config.yaml
n_kv_head: 1
head_dim: 64
d_mlp: 1600
vocab_size: 16384
activation: "gelu"
norm: "layernorm"
rope_fraction: 0.75
schedule: "wsd"
decay_fraction: 0.738
decay_shape: "linear"
seq_len: 1024
z_loss: 1e-05
Each number is 128 + 24 x the weight over its row's rms, rounded and kept within 0 to 255. Layers, rows and columns count from 0. The size above them is the row's rms in percent of the matrix's.

# layer 8 MLP down (transposed), 1600x320, rms 0.0987, rows 386-410, columns 128-191
size [103 100 100  99  88  86  94 108  95  91  89  91  98  89  95  98  89  93  97  98  87  87  94 101 106]
[[127 164 149 146 150 133 119 107 138  85 120 141 139 159 193 159 131 117 142 138 117 138 133 126 103 101 134  91 158 130 110 121 140 132 134 179 148 175 121 130 137 137 135  99 124 117 165 172 147 172 122 105 102 115 159  98 113 138 125 123 143 110 132 144]
 [137  90 182 151 151 106 112 139 148 107 136  90 175 108 140 111 130 108 124 114 134 125 135 153 145 167 125 140 145 133 163  92 115 126 147 160 176 138 104 137 179 122 128 111 118 130 163 144 123 124 124 141 143 130 153 119 143 125 126 101  91 137  93 130]
 [175 142  99 124 121 123 129 156 143 153 112 139 169 105  97 144 147  99 103 155 113 110 106 140 156 103 109 131 117 159 107 160 133  89 134 127 108 111 113 148  97 163 149 161 141 153 148 130 108 149 133  98 117 158  98 166 127 131 111 124 120  75 130 119]
 [154 142 160 115 106 125 105 151 115 117 157  99 109 177  98 113 120 135 104 120  89 157 142 148 138 111 110  90 108 142 150 130 121 115 122 144 106 173 149 131 147 139 107 103 129 114 146 149 138 119 126 127 137 163 115 112 164 174 111 101 137 118 131 163]
 [122  95 116 135 114  84 115 111 140 104 171 133 131 155 140 162 180  92 108 132 155 116 141 129 124 165  94  84 115 154 120 100 118 128 148 105 111 164 143 136 125 119  86 167  96 165 102 104 138 120 139 167 126 129 144 104 137 119 150 109 116 145 155 118]
 [120 110 146 108 120 146  99 141 112 122 146 126  90 133  92 100  84  94 133  89 181 135 150 129 155 146 116 143 186 135 160 168 179 138 148 187 116 120 139 108 102 152 126 110 141 152  94 140 164 137 169  76 134 130 117 138 157 117 127 158 150  98 175  93]
 [163  96 152 123 127 158 152 138 116 166 159  99 127 143 149 156 122 149  85 153 112 135 111 150 119 141  95 143 115 100  86 156 101 118 136 144 173 122 155 126 112 112 123 178 133 152 128  86 108  94 171 144 150 112  83 143 105 138 139 121  75 109 153 126]
 [156 122 145 147 188 138  84 162 111 136 161 170 111 147 121 165 110 172 134 160 159 114 155 125  95 129 130 121 132 126 120 127 148  99 127 110 108 144 147 130 136 107 125  80 122 164  84 156  77 126 159 121 106  92 148 145 116 145 151 119 104 148 132 157]
 [134 139 139 128  80 148 131 146 135 116 153 180 190 193 149 112  90 122 158 115 102 198 119 107 150 139 151  94 152 147  69 125 121 132 107 109 126 134 111 121 105 143  73  98 113 109 120 139 127 171 104 129  98  90 147 146 134 133 127  99 125 107 124 123]
 [118 164 142 149 113 108 143 119 156 105 155 121  92 127 110 139 128 122 103 134 107 140 121 138 146 102 136 131 103 155 114 111 137 134  77  81  93 161 131 102 144  89 137  98 114 128 148 109  84 132 158 106  93 116 125 132 123 136 161 148 134 102 127 116]
 [150 135 111 138 125 133 151  72 129 127 133 132 112  96 116 135 134 127  98 130 127 105 141 147 152 141 173 151 135 132 120  99  95 135 116 148  96 119 136 115  95 127 121 133 123 122  97 129 141 133  79  99 112 102  87  98 133 144 100 115 134 127  82 100]
 [136 126 114 138 142 126 149 141 135 134 151 121 119 115 152 168 135 140 116 142 170 122 142 178 120 116 137 150 140 130 159  79 143 115 140  77  77  96  73 148 129 129 143 143  84 134 112 174 134  81 111 120 108 129 115 119 146 133 143 127 107 109 142 128]
 [106 148 122 144  91 150 125 134 124 105 137 109 125 118 139 129  72  98 132 150 149 120 138 149 155 121 130 129 162 191 105 145 147  86 136 132 156 125 136 130  94 118 111 147 153 126 123  98  82 143 119 118 158 139 150  98 109  96 136 122 137 134 142 136]
 [187 101 129 109  99 125 139 136 100 200 112 110 140 133 165 173  89 160 123 167 112 137 111 165 158 169 132 156 132 130 116 114 133 125 119 152 129 113 150 140  94 156 147 147 176  84 132 159 195  97 111 132 115 162  85 123 100 136 115 135  84 162 130 105]
 [ 91 114 131 127 157 165 155  86 163 114 107 117 141 124 144 109  83 118 147 100 127 137  93 140  68  95 144 120 141 134 152 153 148 141 146  72 176 138 133 101 145 112 115 142 164 139 129 103 150 162 122 163 112 184 124  84 120 116 125 161  93 117 163 156]
 [157 115 134  90 139 120 126 127 147 121 124 133 145 147 168 122 130 149 156 117 163 117 133 136 122 107 112 112 102 127 149 139 116 150 102 135 114 106 116 161 154 113 101 136  87 117 115 132 154 100 128 103 136 127 104  89 155 158 119 117 163 161 199 133]
 [ 97 166 100 139 103 136 119 108 123 147 116 105 143 117 100 109 124 123 117 128 138 103 148 136 133 146 137 102 140 106 125 150  93 240 145  71 152  78 110 135 128 149 110 132 132  95 138 128 142 128 137 190 144 113 114 141 128 130 147 108 104 113 119 108]
 [148 142 128 131 185 147 105  96 125 122 120 115 123  84 122 161 142 119  71 133  80 160 149 110 157 140 105 119 118 136 107 108 134 110 148 136 122 124 165 121 127 148 147  93 156 172 110 147 173 130 100  90 130  82 161 125  55  78 145 114 115 134 167 141]
 [121 157 146 105 113 148 129 115 153 108 130 136  87 135 151  96 149 105 120 109 126  75 126 145 137 104 104  90 134 132 110 134 160  99 145 124  92 156 127 149 134 107 135 120 152 102  99 106 131 140 102 118 145 155  92 148  83 140 138 106 108 140 127 110]
 [153  99 131 135 136 113 131 186 146 109 105 115 148  85 115 181 151 113 157 151 177 123 117 155 137 129  64 122 174 106 186 105 117 121 129 135 155  87 171 117 142 101 147 108 143 116 127 121 106 123 122 126 121 160 132 157 129 121 116 140  80 142 106 112]
 [114  66 104 127 106 129 151  76  83 207 146 111 150 146  85 137 125 119 140 140 149 100 101 122 141 134 125 153 107  78 143 162 131 131 121 168 145 147 136  99 136 147 135 134 121 133 127 168 127 113 130 153 146 147  83  93 105 193 127 128 130 130 126 135]
 [119 160 135 147 110  66 126 125 126 128 124 132 124 109 160  92 172  65  96 143 167 148 119 120 121 158 189 104 161  87 115 138 111 138 140 124 146  91 109  82 114 143 148 159 154 130 133 168 106 146 176 116 137  98  85  84 120 130 136 164 144 167 144 102]
 [164 111 139 149  81 127 133 138 139 125 148 126 118 123 148 122 172 159 103 127 117 117 107 117 119 133 103 136 155 137  76  80 152 139 127 132 121 156 133 147 112 105 120 168 109 137 110 161 107 120 148 136  89 147 109 122 119 131 165 137 147 130 143  86]
 [ 97 120 121 125 106 146 138 157 131 101 152 124 132 154  93 139  94 161  96 146 160 121 173 149 123 135 156  82 119 160 142 153 129 125 138 104 114 151 140 100 169  79 154 114 146 107 109 125 136 128 130 116 110 141 136 150 109 147 100 154 130 165 114 132]
 [122 103 122 156 135 162 150 126 148 143 157 130  82  97 153 123 105 167 113 118  64 163 134 137  89 163 115 150 104 146  96 168 126 123 133 152 101 145 133 177 127 107 104 127 130 164 137  82 150 105 117 126 145 114 123 102 104 142 130 139  95 101 139 150]]
# layer 8 MLP up, 1600x320, rms 0.1, rows 387-410, columns 128-191
size [102 101 102  93  95  93 110 102  93  90  98 100  82 104  99  95  95 101 105  88  92  98 103 103]
[[ 92 135 100 141 143 155 140  80  92 161 131 168 148 142 101 156 106 136 103 149 126 109 125 140 119  63 173 106 122 126  86 128 148 118 113 105 111 112 107 134 138 125 127 122 149 109 117 149 141 100 128  93 133 123  70 142  87 113 109 116 171 143 172 133]
 [140 139 136 142 141 125 126 148 157 120 110 105  89 112  93 134 142 131 114 135 149 124 105 153 145 120 155 103 122 133 142 110 152  84 127 118 108 138 110 108 132 125 118  74 135 123 136 138 116  78 141 113 154 158 115 175 134 130 117 145 171 169 186 115]
 [154  69  89 155 112 139 120 157 151 144 137 107 129 121 155 149 143 137 147 161 145 141 106 151 130 115 135 197  95 106  98 126 158 141 146 101 123 115 130 128 182  99 115 115 201 114 111 118 153 133 135 101 137 136 108 185 138 165 144 140 102 141  87 147]
 [115 101 117  95 141 140 125 127 147 136 122  80 129 140 128 102 133 149 150 121 127 125 104 164 179 159 130 133  98  75 126 167 143 111 137  98 116 138 144 113 135 136 122 115 125 116 134 135 117 125 102  90 190  91 124 143 118 101 110  98 115 127 114 157]
 [110 113 105 134 153 149 125 103 138 105 109 109 122 132 130 177 160 134  90 150 106 117 108 125 127 109 140 110  66 114 151  99 138 105 103 121 112 137  87 115 113 137 162 116 110 123 109  97 157  87 184 109 166 158 121 125 170 115 117 147 113 129 152 113]
 [111 159 149 117 160 141 136 119 109 119  66 144  87 111 122 106  88  82 160  95 143 104 135 110 123  89 150 143 162 158 163 105 156 104 123  95 107 121  87 115 148 119 111 113 144  98 146 138 145 172 108 130 120 146 136 116 136 135 128 133 155 131 140  85]
 [126  84 111 118 126 123 106 119 125 164 111 150  82 123 112 125 110  99 136 170 143 101 106 117 107 136 141 109 140 172 162 134 108  91 112 154  98 169 106 136 149 110 138 153 141  92 113 124 132 140 149 110 165 133 171 132 121 153 118 156 119 138 129  92]
 [106 138 175 107 137 165 109  95 151 150  98 170  87  97 119 126  69 137 114 141 140 140 110 121 110 108 136 107 156 119 119 145 163 145 171 114 118 160  98 109 139 134 113 152 133 164 119 153 119 119 130 111  85 131 163 147 101 129 113 111 103 114 147 126]
 [146  97 100  80 130 104 169 136  81 130 125 117 141 136 135 141 149 162 120 112 128 153 130 128 116 167  88 128 113 115 170 144 142 104 174 150 141 137  93 122 103 151 129 147 147 103 120 134 137 146  96 140 156 145 102 153 111 126  60 101 110 150 139 107]
 [100 102 147 114 141 138  91 160  94 139 129 122 137 157 121 132 102 107 134 179 116 147 105 135 133 110 144 106 127 155 122 129 152  98 191  83 160 107 156 145 115 166  97 129 141 122 112 118 148 112 158 156 155 107 126 169 127 107 176 156 141 106 198 119]
 [158 112 104 145 129 146 144 104 135 117 106 142 104  94 126  35  95 113 145 129 104 133  97 140 126 136 133 110 146 155 146 177 149 112 142 159 139  81 152  77 118 103 111 135 174 143 134  78 154 135 156 104 103 146 137  92 119 122 133 142 103 143 142 120]
 [101 139 135 101 139 110 115 131 117 116 144 114 138  97 204  73  95 139 145 172 129 118  96 157 134 104 126 138 116 115 178 134 151 160 145 131 149 152 141  92 134 120 133 138 171 136 158 104 122 109 132  87 160  90 129 165 124 127 101 132 136 157 132 142]
 [ 85  92 130 130 189 120 129 140 132 103 132 136 113 127 112  93 174 142 137 133 157 136 155  94 116 101 134 109 147  96 139 150 146 153 118  87 128 138 128 114 151 159 116 117 117 106  99  91 130 124 162 142 108 117 118 158 111 138 122 112 150 127 176 155]
 [109 129 110 137 146 105 150 123 150 107 132 127 135 113 147 143  69 172 117 113 154 141  79 137 122 112 145 124 105 113 142 121 112  65 127 135  97 153 121 128 150 109 133  92 141 149 123 122 151 142 115 166 116  78 125 137 125 142 141 125 128 112 134 147]
 [141 135 113  94 108 120 149 133 116 111 128 120 124 155 110 120 147 124 110 130 126 184 118  87 132 162 147 140 105 130  87 148 131 115 111 140 181 138 153 165 120 118 138 137 153 140 107  81  84 133 143 118 126 150 140 145  99 108 141 118  82  95 150  96]
 [135 130  98 100 140 115 113 131 172 150 120 136  92  88 112 118 157 128 126 100 150 130 148  75 181 122 115 151  97 146 118 154 155 149 120  74 128 146 103 101 159 168 114 123 170 120 136 104 170 166 154 119 151  98 135 157 153 167 133 123 108 126 153 130]
 [120 132 152 117 151 124 109 100 121 127 142  88  94 156 121  85 127 201 170 157 144 124 122 133 166 124 161 138 140 128 172 142 119 119 135 128 133 136 102 163 137 129 117 149 121 157 134 135 150 164 143 118 175 136 171 182 163 117  88  84 102 172 104 138]
 [154 122  92 100 139 116 144 151 138 171 134 106 115 124 135 153 133 107 106 141 128 173 102 155 163 138 128 156 117 127 137 156 149 119 103 125 104 121 130 119 136 158 115 139 122 144 135 146 144 186 133 123 170 107 130 146  84 116 137  93 103 127 125 119]
 [124 110 104 154 143 125 129 128 126 188 168 123 126 112 173 114 144 126 137 117 194 105 135 111  88 124 115 153 148 118 122 104 136 136  85 116 110 129  89 131 146 104 119 110 157 102 120 113 130 150 166 146 136 126 106 139 117 107 122 160 120 145 107 105]
 [117 106 140 119 142  95 143 112 120 125 129 112  97 127 131 155 129 171 113 117 157 140 164 167 141  87 154 140  87 110 139 121 124 121 149 127 142 128  95 121 137  96 100 132 141 106 105 105 157 161 147 148 122 107 141 150 141 160 142 138 127 141  97 151]
 [143 106 148  93 149 179 115 139 129 138 156 105 124 119  87 127 125 155 171 106  83 145 122 147 170 132 121 156  91 155 137 135 129 103 112 130 105 162  79 157 131 145 157 119 127 151 127 148 128 133  93 131 107 167 139 170 105 156 116 123 150 109 137 146]
 [127 133 110  89 146 166 127 158 126 138 131 137 123 118 114 153 105 115 123 147 175 162 109 173 156 112 163 206 108 136 160 130 113 125 118 129 116 114 123 149 135 113 164 126 115 141 163 104 114 168  89 141 163 111 107 155 121 146 125 171  88 109 129 106]
 [110 157 141 109 169 105 143 101 139 138  76 159  69 137 107 127 118 133 117 155 114  82 146 123 131 118 174 153  76 171 166 100 128 146 143 123 156 143 110 144 130 138 125 141 129 109 127 128 102 109 124  96 163 112 170 118  91 109 109  94 114 153 130 117]
 [123 134 116 179 142 156 121 112 101 186 104 131 163  92 150 135 144 171 107 168 157 113 152 121 118 117 162 190 108 117 131 110 139 102 143 156 154 136  79 130 130 132 166 116 139 115 148 123 159 155 151 133 144  93 134 138 128 129 104 154 129 117 180 115]]